Weights of a small transformer language model.
Training: a variant of Adam for these matrices, 9150 steps.
Each number is 500 + 50 x the weight over its row's rms, rounded and kept within 0 to 999. Layers, rows and columns count from 0. Numbers have three digits each. The size before them is the row's rms in percent of the matrix's.

# q: layer 2 attention query, 96x96, rms 0.204, rows 8-14,39-45,71-77, columns 0-95
# k: layer 2 attention key, 32x96, rms 0.182, rows 7-13, columns 0-95
q39 079:536493490508481479535542401554449569537540551520591481548440473565519507479562503419599384470485545430558553502517526541514485519531480431464370509490538558513485534476487489572460578510587478505472609570495522447481490484424539427406471457483534451601537529496455493441464496512541487385
q71 089:543468560476553540535536402558454537505437546441478424550493574493503492558566422465519455434541431494554601506563453572580534516498506476471509543484490613577496498509439535531593498598614435496487545608475413494457532487512440457500586477556568494525461462493473510447566502499495468542
k7 071:466573475486524489578497498514587527423559585517532447483533567427502500480349436474490443524468508595560528542469543452457470494521470508505540544450471579507421606429499513393501537499630522515443461510552451521581562532492547498554501558560514476514570489443531515457549459507538451588
q8 096:488594524536505515405458450435468429526464414478487572515557523529459471566532584418547501516419563512505476532407493572532503397546532425428465488449477419513452468479516538589504487546444587628544534454516492494426393439491495483431507463537545549550499490491518488575474486460554534474
q40 092:443568550504446511422514497474487477490519463601536470557511523565480490539472533472517517483477490555428466498356482525584509483525489389477508512470564403488492528542560528621566463566492550529589533495511413528446404485496494495450474417525529500595552469526495546623499512494563589436
q72 082:438490514540542466586532438402510544471507474511579525523445509570572579501559475460515523414541408564426530513386559631567480462473515456505484483484450451474489487550420516623567550565469506529513480469475484448424502474505480499426581481524538544441504459498472517587551478495432572549
k8 115:546455435571533547478545472490534538481540584502582532497489461478475516491459489466474493433556582560582507538570544465512494463492571544520509545488479520527423507418485428484417557536594449500409503538515417563570589505427478457535484467542529535555605506394565473368502545511514464578
q9 083:432590506546486551527521493507434487525484456538504541532481507510485521521445472433609500473405517492520470508407461544539500403516500379417440579457527424517441568488537540573534470591440543527489564559543463505432418431504484514541497423494564528584569539550423514491399484438514489446
q41 061:499483516456407455462492466441430484469554494635548500400523494544435516553575523468420534442497431505508584529428533496525547527468486425467464525498536344412485481582485534585464490479445554618558476447512483534490497537450508546464471536554463419512563512583523505540489511541508562539
q73 087:457453580553469435515535479466438522464526582495566540550474550533512585510558447449619416416559454564556530502411456581505494534577505487524454557542480548559553569569478521562547565606489549476500458438487496509376532522463491470439537424536445482439481472529499494566559555509484529473
k9 107:505452467600504533468511456482539517480572583524498524491430484587534551483447462492437578457485561579548490501564549467513519432494510486490478491469487567462440461456481378538415539488624483464432480537654518534563568524516483479571480527518549555490568544445528471422533479460510482626
q10 105:465490497404519500419573527497563536566486460426480489473418521452512463536436542468584484546508515562493586475470523482499442456508524501507538435473451563529423500499494534483495623442449454436454528555391562492523424458495457465525480434497397520545410479390379514460476513535584446469
q42 084:515509548550507453534521408581518614512518563430507586545492484494588490505487547493520527428477484498421537462517523599536447502472564483537454465483495582480496419437511420577569488572529541483513531475412388548477508469498516394535515498475535608469516490387572556438465468523414517496
q74 118:485462528547494531610515565539567599509484389503530582500494536436484493497361536550507480534448494466405511428424468448451435483386478547404533461482445494361504448512508521423505503499468509511543524450493562472568487513462527499450454498438465577523561428538420478477439498501480488468
k10 109:509483508485444503545487559457488422490456483557495522441409612520427468465608431566548514459542496423517437515477510484455502476490532460462499463606498525527416491612470561504533409569532544480475533501564458396393452453480401519485478497502481407507529606489525600525561506470483484500
q11 099:522518450492455496492492415478551530463446468487545503609488542598500397459519461527630528531447533531540478435394557566561380559543589535460582493490523507604482509516480453532458449438545517541554427536564522471440413433524396487493484464560494497501528554481510429480490508511543518484
q43 080:500509495437594522452459452535571524486526433429477507487502513528529627413485468510434621562431510517420475518504577468432489508486545507560505545473477507570476560454487525489430595424407530441548510499467556508496474487479466480546520514485534469517487434377547405489530468485344463479
q75 098:513475551391585501422423439529438541526550552426548563567445476537361519464524494455519473492488473475499495460511462477552456602524523479482512522464487541501533508448513545510497565470442468573508564395395567520460528454511475506514460558561525585492396552593521434471530515510385476468
k11 097:513449495569549450461603488461543508539486539576457553547482500536601461512453421443538538513458528530488658478519501503530496533486543441530474520461436509586498477457442440489567463570556465489480476532465452481468513475526419431497553435564462580535496494538589530545604471525519639584
q12 108:427583556577459501496477456466433440450520490532471471616525561574486500490489518484516471479501447573416571510366495575560548479557513424453433486473492464438481510514460542581495406515518583546530512527494413480504477447495491538503546420517573546557480529517558592551417394467558502501
q44 083:477578506523460562465473471497500583581536562460549528531584534428532533537554526547564409447549453601525514452414476488641553494424539476454510582536478419497640419435498503546473534519528488528559534464498540496478461475438529491427424526511518517507479501517474473501481493545610533422
q76 110:503450493575491429524500542513379515469586502546514603518465549519525519503534492488616382427577445526533468445451432502493433445489538533506462546508466526449554518560383512514488502567460524496533483418512470463433539504448512428385513461499451467472497392594428512470540523553529499431
k12 126:515448469526449547507496416549527561466444551473518485504411435568510464481451472432516564348498548515566556473519528565509539478527493463444501492536516449412398494436405453571404551523553490509466539456502430559514509529484467528534497512546545536556589539407633552499503471465509576526
q13 096:510456495510528464399499471535543450478441547517456516510557487543501478547584439548650548488434567516491494448432556505602404546549519454454497575550520492584483483520477447504474515476479435503584521443498603557448429400505480453426474490525530560487474429477606472516534475445504544410
q45 080:509410502575512532525450485586519538506531453461499477516507426606542520464406551504553481481453481464446579414462521593463546582391423473510400498481533423388470502425481562524478541450534532469614447483460472523497483594470444582492475505457493472497473529516490478492563444559460428520
q77 127:502490506446531526460485509460495537526529540473571404477440472513539554474503421455403548531425399530526535522517421522493560605546516495548533547540516453450539511405491570456457505467448564518485582461445531489609509407469443646500511602557540589476493503553475494528457512506501441426
k13 113:498526565489548358416542553406529520435550539544492576533490463471517492527522460441549531494406517519579429459566531540491460490510594505583452565442437487594527531503489520450545568576460534473403458518518487422430525548494561492530468475500448463603526470495475489515494439468498610565
q14 101:519578537508484524441451439462435500502479458464513572586504520523452548437491598466607466472454543505543475511411492592548572422570520401412458483472492443520493524497491511614497432557474545631485541468487465541409441442476526393457512457511580506507529510511514477572503469478488568467